Part of a small language model's weights.
Training: a variant of SOAP for these matrices, 174M tokens, 2649 steps.
Each number is 128 + 24 x the weight over its row's rms, rounded and kept within 0 to 255. Layers, rows and columns count from 0. Numbers have three digits each. The size before them is the row's rms in percent of the matrix's.

# o: layer 2 attention output (transposed), 256x128, rms 0.14, rows 250-255, columns 64-127
# v: layer 2 attention value, 256x128, rms 0.177, rows 251-255, columns 64-127
# gate: layer 2 MLP gate, 256x128, rms 0.189, rows 0-27, columns 64-127
# up: layer 2 MLP up, 256x128, rms 0.196, rows 0-26, columns 64-127
# down: layer 2 MLP down (transposed), 256x128, rms 0.168, rows 0-26, columns 64-127
o250 117:160117107165110121073126106087149154151116134117113147141097112141134144175134162145152122135168088138115112110130125195097115132151134126121109118150099140135202128135107119135160152126153161
v251 096:116112136159130109176130167190107170110117117147133130123147148147084136085132122140137106131101114145159121153126114123145129135124080109088157145110141131166138121124159144094086131139179112
o251 103:156164139129158138142119090056137100120111112120133093128126125138125137118146142149087125130156141137089140135120135140122076166135160139169099169116115132079122140109131139105176107164140120
v252 100:147108123175115139127150153100082085163076160121128100135132119126160132116136090112148081097143123152151070171103082138169170114147117096155151122150163134110163166144152124174166123099102137
o252 102:112148104081128177101082127166146120074142099115158092078122135123129091126131131122119138130113138125152169111109115098142110121097146114142146123106124109148166079103100126102132091118104142
v253 112:119117103090129188117100124120132113148134147128113096119140084119172151123172156144139152120144115142110140158145143096096179127106142122126133141128119116161151164133116121138147109149149154
o253 111:104091178129112136139151151150117139093085143154163123112130130129117090139072204133123160127116133125117131100129122113145161114125108147127122102122151119140103134134123122137135142095108097
v254 106:152092157083108157115087112133108168112117136103126126139086122124125094114134136184135096149119137079132141123106143089152134155112151140106148139150104143136121114136135154097112114099095142
o254 116:140167138153153126185153156137131154134164182122150138145132109113188137092122106166113138132132097119135124148164136121143110143143162148126165143118142109141089116141164153131141130124121088
v255 094:119108096163143088121124088075118176136100153140120148097127154084121118083119153150185092086106133151107096123127136124128087113144092110130164170139111096128153135167137145109124130093148116
o255 089:101173129137134137123080133126126110074136098124126103085164156121118120121161118111111118138100137122122161143143137126128102157106141087130158152139157141104149124106108130135102095125102153
gate0 095:162168137145128174096162106110150164106129158114091147088101133126120128120126143121141131085135164161138161136157159122106126098123151082149137140148148154123115138106138102131124154129118137
up0 103:137203133113159125127144123123139163126152120151179107148104128136114140112124144153134142155125149094102146134177172104099138158108126125125133131128125138120129138083102137165116106113138139
down0 112:118114134122067116140143123073124151164176127118135106132183112110124116152080161099102129114119066092141152138150143119122070101120134164120108136139098136089113117125143102164104156090138134
gate1 104:168098102124140129115115142115134092126114105116152154136125083155142130173111164149155166110130159098151132111128136098084140125142120151108100104114113120110150112110127166154156148123115156
up1 104:131148159142103158101055143157141107092177101123135123134148144103121140114159076071116117138137092138128134118112157135127161150131160132108117115147154140146121133081139121127155170131145138
down1 085:111122092118118129141108130117116170156151145176091155113164149123198139167103118120127128118152152122124188146179107135169113145148121134173152122094111112147177129116141103140154131121150124
gate2 104:108092116131180097091123150148139088082139095125140106123169135136141106108160129121125125108119122103089130126147098084149161107090133134091108119126127134173122118113121103112126120111150124
up2 105:144154126131129116170130142114139144111128127144109147161147177133092135119078158132096116064190134134100143151118119121164115131103121104156132126138124098090118119128115127121135150143101095
down2 105:127090112086108143141111070101105112098141128075169138132132118168128120168128159106133072154095133122136129118129121153098122128122130106134112150154091137132116084116117125087115108126112100
gate3 088:076152114085123115159110083160131151108147114116141159106137079133126162124153104097153156102152179157126131113145141171130137092145107167120137157145123120105112118117155148172122142158134154
up3 088:131135138119182125131090163121130093155119118174138152142093132119150077168129143142172136129132126063099111121127115160147174114185089146130144123105129133102086146159101129107098135155121137
down3 108:152112159144138130144111139153155153081105122122157145120103178158139149148122145113103131120149130126150138128111135092135116139075097140158128098146088159109117127150147127100068147142115147
gate4 103:132151107181136151155123145075106126113136125143114149151147129094111118123146145183168068111122133094108126113159127123156147123149105109124141188099128123152098139149101143120109144119103129
up4 112:113137108123134181148140116118181087116122109138090130135134142099133142101158130158148088117141119116090125155120124100092154143130118147160118136156097114135087115160101141100097176129133117
down4 108:149106117163148136145125132091109070133086105124145150122164109075111125121123122176106086136130117106090128133145124106157146112149099142112140146128124121135087113149126140125137128129107096
gate5 099:130119118130098108119132123090111127106136108113159142170142166123113167151127107092141120102103154105070149108125136154128138149067118083155175155114096097140161119113121150136116153131129139
up5 098:089159127160162135081183140140111112175141139131132119155076123149117142118122144153117128085107165182134106158146130153112108134073116110139130109150174092163124120172100151116137151112149164
down5 094:174155131135126147127172144118172136127083124170103172124103159133130107098121122121103148190154125121144119122098103113180112118128132145122145180132084163116097086104135125153084118126128119
gate6 100:155152099104120111137142096150148164136090157185133168143101130155099131142176094083115152127135135139143131126095114132123114146126158136125130152137152119087101155148168111168141096105166104
up6 100:111141152112115099114135178105109096138153098065106116083114179126140140131105174151163157125139119105124161132155123118107129123122116126135142133056110094154126150107155087140097161136134141
down6 083:169096126110139114105144134168092142147164156124168110191159158147163119135127134106133108158144181133139122135134174122132098095167131130153123073136121143135101111119090094162103144147082111
gate7 091:130140128135142133126127160135120140106134180111109087185109102137153153106149145144121123125132111174148117152159143149115146151145114164133158106132068116150134084127105113125106104097158081
up7 096:082127114084172131144126138104144120110127159151133114147097105100136097078137152144073128139109128120137125143150079115106150122118133144116160099138120109123165123144126160125092096104107078
down7 099:150128075152112137131130120151107087107158118145108126123102165159137101142125140134151073108144155114111146128134104141123141133092107179158105137154116121105156147154114176092117122119107155
gate8 096:129092154117098150128114150112165146168106141071118166071168138111126095096114107137136163127150131100124107103109152114086122112106131165109113141182147097100106171128123089158109144155178129
up8 095:142109150121096151109114091134170167156105187129125169074134139110101141110125134179124122130152151124102142128104193126112113137147111135159110113132110125129167169125106128132129120110139146
down8 077:125124131122107127121128118112108106129157090144071112106080088123119140093091148151107119102131130134134159171124104136173172134117141135088138173111107118155115138145149174089105105103100177
gate9 102:117160106134139110139119077146139123159097157129154113103117121107146110136134136131126105182164110138120089075112176119148191125128105170112121161159104079139143185156100111127113089139152116
up9 093:163137137145148186145145143127137100073105113119123096129126159090139090101138130101125085166171141108113142100148135160133114116154118141125091131144144127137149121108140132115147118132145145
down9 096:094120124153171109143104167109086115128132135113125135106150092131099132112120088102124125074122138105117116133136115083140104104080144147103139127121159133165115116122149134110107075116162143
gate10 112:149106170127145128126078096124141099147120137146114166130117072127114080136178119131102126133150083141086142119094149153159143198109118119161104137139147142109106162140127109101107122114127144
up10 107:109099132109096102103115152121122084127117109089134168145158161105103092155114092068123100099151115113139158102119081125101137095143109157155140130158116147121098118132097120132144153147112081
down10 109:135165151151157112081137090156134129120123141110117158166085136144145116095093093131128140116125155136133173148125122114112127127138118102115117124128131163184120082111143081123167136131123118
gate11 102:153124122117152103131113103089125176142102139156149116117106125121144115132091143131131093138151143116179139133162141139081147144153122091090139095167108127115135117146089186136120147071135134
up11 086:120117154131103117143112133135178143073114117091140165139184125091149114150133112146146113113165119119111092130144137143117155151188119163141112165160163157079103119116129135080102129078106118
down11 098:125095136149109125130119120138098195167170137172132134107104086111096108132131121126169120131132126141119072135138108108153143104151164089115137117135164094147123107132101147130137134134128165
gate12 093:109135143110134134163140152180148153112131170127081119080111138125156070128115126115141109137121158149116152121153136143123143088116101098091152148135135079168130106135141116134112071132130138
up12 105:113138093130117148148135121138124132163165137157074149132118159108154134165145162124154075144123148135071093127120116184123164126133121098107125122082159085171097119130114102129135094130120139
down12 107:105111112181146131080121170082196096110151157088106142122122111153147151108129128137133154156131145141136149110089120096105140138118179079127113150139137152097141130135127136130122150095079124
gate13 104:167135097153119182114164161132095125139154128136141149092108135162131092110162103133122154165159092146117130121107138148106132117157109143123125166147081151114096122151135100126134130120159101
up13 104:142133145125136141142127144151126119118133088134157146129156166119120096146103117167097153145129116088161149133131101091170142175148101141188109136132149117090188150113135097181140171153100127
down13 106:111115103145143166130128106110112103125154119132184130134150140166124135136144130133148179117126113133141149103130123118115124070147143097127090114118091121092107146139086132125168157105168144
gate14 099:154170107159128117146117143160135152119175168146102114097139096137133118163111177112139139089105103087111124130125111125113152167156117135143157114089151128108097137149152085086127164103096098
up14 104:125166129122124142128088106161086161094133189159137144104148121116157099133130178111116132118111099094141097153107166116099134116106143112141160084109149113135100117159116099088128145109108149
down14 096:158152107128130104160133160124130098146120154091111143129141130133174123166128102148105105131119074120110122123089116142117134120085197130161085071081155114159158101107150126123108129106139135
gate15 111:127107115115128133118157143106110140113082151098155088136161101128130182094072104113145123161139114138167159163114120105160144123129113167121137132164122098108139115133105110089147122108104160
up15 097:123095151140087140117178120130103131054103136106144125127153080127170157110086116123141094150090169154166167185145146142129134141132132130131140115122124116123156128117123113150142166143093203
down15 102:144088111155138119102139110113125120141101120110183158118118117091122144106152126157149129109112186138130096135079082153161160118145141108135133147180109118132172148139125116162111134134130117
gate16 094:132123144131135126106102092157142133174116165185127157152192136138103138144138123097100115132160159107121123145179156150106128141087104162152180097099119132145156119123149093088140098149077113
up16 091:087171105117152105115156120133138150130132136135116124121118138120156137144138162098149144148138130139156127113122110075157120111123089093123115111096137141096144119149155106166117187120167128
down16 096:143111155110164109137131095142144155108123158131136156176150168110144108121160127159143104179097109099138123161161154184096122098122113123113141115119117163086130116094156123141172094109122121
gate17 098:126110181130121163106130089108126122098132133172138163144191144106151076202105111130117160108094133107101150134086107130117126160102130105108152147107116142104126137127130084100107097123154138
up17 093:142187147113145094126083075130147170120115147107170132122145130109116117132170142110109115116149098126135133133140118141110128126134181123125171162132136075106120116150123151135107140135151110
down17 094:151097124162133109138128101091114086095113069170139104144121119150134110149090121145097143096121084150106159098148139134143120139113084167113103145176108122126151130147139141118124135119111138
gate18 102:145135102130119087198106183136136141091124097141147091102086148131138148133153149154149116126111122145136157101122146135104129118091134078109129113092128134129142102098155137135101166094164107
up18 100:169129147130143153111154141154111106165172120098090115127152142138157140091137097071157122134140139138117105165171107106134175119134140167134140105127163129160146137101176106150155112141128167
down18 107:169141185161076139135128130164109141129098114124133137131139133143154119163172134149090139145105131078133100083135147155172135146126096120078159149125137152150149143104057128127156122105127090
gate19 098:130112120075102131134131114140138152107153156119122140102142088136100197116123145140085110161092140091149139116103082147068153096093089116103145120126109106122117129094121108082146121151150147
up19 093:130142141162141141125140144144121101154100144126083108100151126165148075153173086157133148128105145153112115139152186143143121154171152146115145145155137110128145102132121132161145095113129108
down19 092:096139154125108116140135132142147172130144104095120123092142146150158138164144130057122139165165049108080108137156160117122119092147139105146122157124116139105121117126133105138180140117138123
gate20 106:105147143145159079103104097108122102140123118087135123101141122111121090102123159116156179161139141125123131093184098163146136147118119155132141117153131114127175125162152112117170152129131148
up20 113:138138087115109151136141137139123155127135149136107175099106147096104135165136169120090120133133119110159127136129101062111144098155135129158165101086150144104143089145106144143119148116079081
down20 101:138130146116111094164125152117133140134110138110169116101094111122136110156145139140133141128107121094110128109124173159103142133111154059128134097143064087143128101095094117147136122137091108
gate21 100:160136146125138121089144130102111103151128142102091080117131103142091119135125159127115147172114138168106145179147133126147127128129175114144121126150082114107125081171119094107117160121158172
up21 085:096167105153143145177094111103122093085156140119124117121101159101117082140151150116101155122114139170137130150110109147128102161143119151133163114152109073146114155123135103107134160122118140
down21 087:133113069116116084133107104128135091065126123072117164146105079132112128151105136138128138158114131115155137121121121156124157149138073122139088139122157115126092120103124108103121079154128142
gate22 099:127088127146168132174159117119108145127109153144091122112126130111141154114141139116164100133156110126173127067142091149103140169121088141130138095071117112121077147116181102096145095124147128
up22 106:123142138106177137138134108102108120160095153149136153104123069145137120153138127132106095089134099131169150113101101116144128128108116142102149158113167097133092170161112118130124087131151157
down22 092:107132156105141088178124156071135145128109138149162105121121179150156155154127092099116105113155075159131138145146137156128108144150091126114085118151098127155148104154157117151099123108096115
gate23 101:154150134136149148152127163139161126134097118122106162100132095148115090115146106123150131119165146150139123120126107110137165102139112083167142109109102153181128102127149156114148189107116111
up23 100:102121156147124127031112105106070121127120149110142122144078108123133114144103144133123111114123141117115122116077132134138111129107120097132086161147151127093150135135105079135152124171146131
down23 086:104133136113123126136069146172130175123174150179119138086149161108164127162130110108102158120149152105117157144155120133167118165143147182100139113100163091155135141135151073129151123131125105
gate24 095:151155106141138138103136093151164175135138156139104121148137105150134093109161132093145124127155102151103126116167112181098137126135140189161126139153162131142124110110121168128124116154103159
up24 091:131086103152118132178186120142106149092100140097153082109127098133152145121097106167144069155107159114127116127132125077118107104128181079111105137128100120092114124136122145142105112103134116
down24 092:124137138108175105111116177151154116128144163111126140167139189128164103144145169139116092123120185141081116161102142125150082130140121139144124092118112104152129148119108095133106129155114088
gate25 105:132138144152125114146125133138162153119195128146153107131139125118172146169146147145089144141132144162095124129116156118094102181096137125129139124131101092137110117131139141125132168115167118
up25 112:112151142134176162115134120103083160152091142148098129114092122153125137138094122116125080142143131139155130084108104158126143087145134096155135128138146137102152153111142127129136113166084138
down25 111:133157149153140179098148133150109062151085106121131093106139113137106099140119153151114155095096116122088137163160131145121110116145113131151121110131145094096146121138150115156102132113085095
gate26 112:137175131125111117129170178141097129137123164138119133160114160143134093147139101155137145091186131122071122125131120181132166127122121139146083104164125125111122140148084097101099118141168139
up26 118:144112132121165133103131132140133122129115096135143163132142123161144139160141119146160089118095120132128105161141169123137086101145166137139176147097145114113168078106132139126103147143128124
down26 118:156126126102097145085134122147091184196123141086128099138141096135155105145154141144150130122102183119138110116127132135117111053143181148151139145132090143116114157122108138159188187113102142
gate27 098:146149120114076111120135108127156135128138108173158148101115094145134110136108146092158126160150117107131055127159112130139093141084136138145111121174115127112157113142114094124122189148111141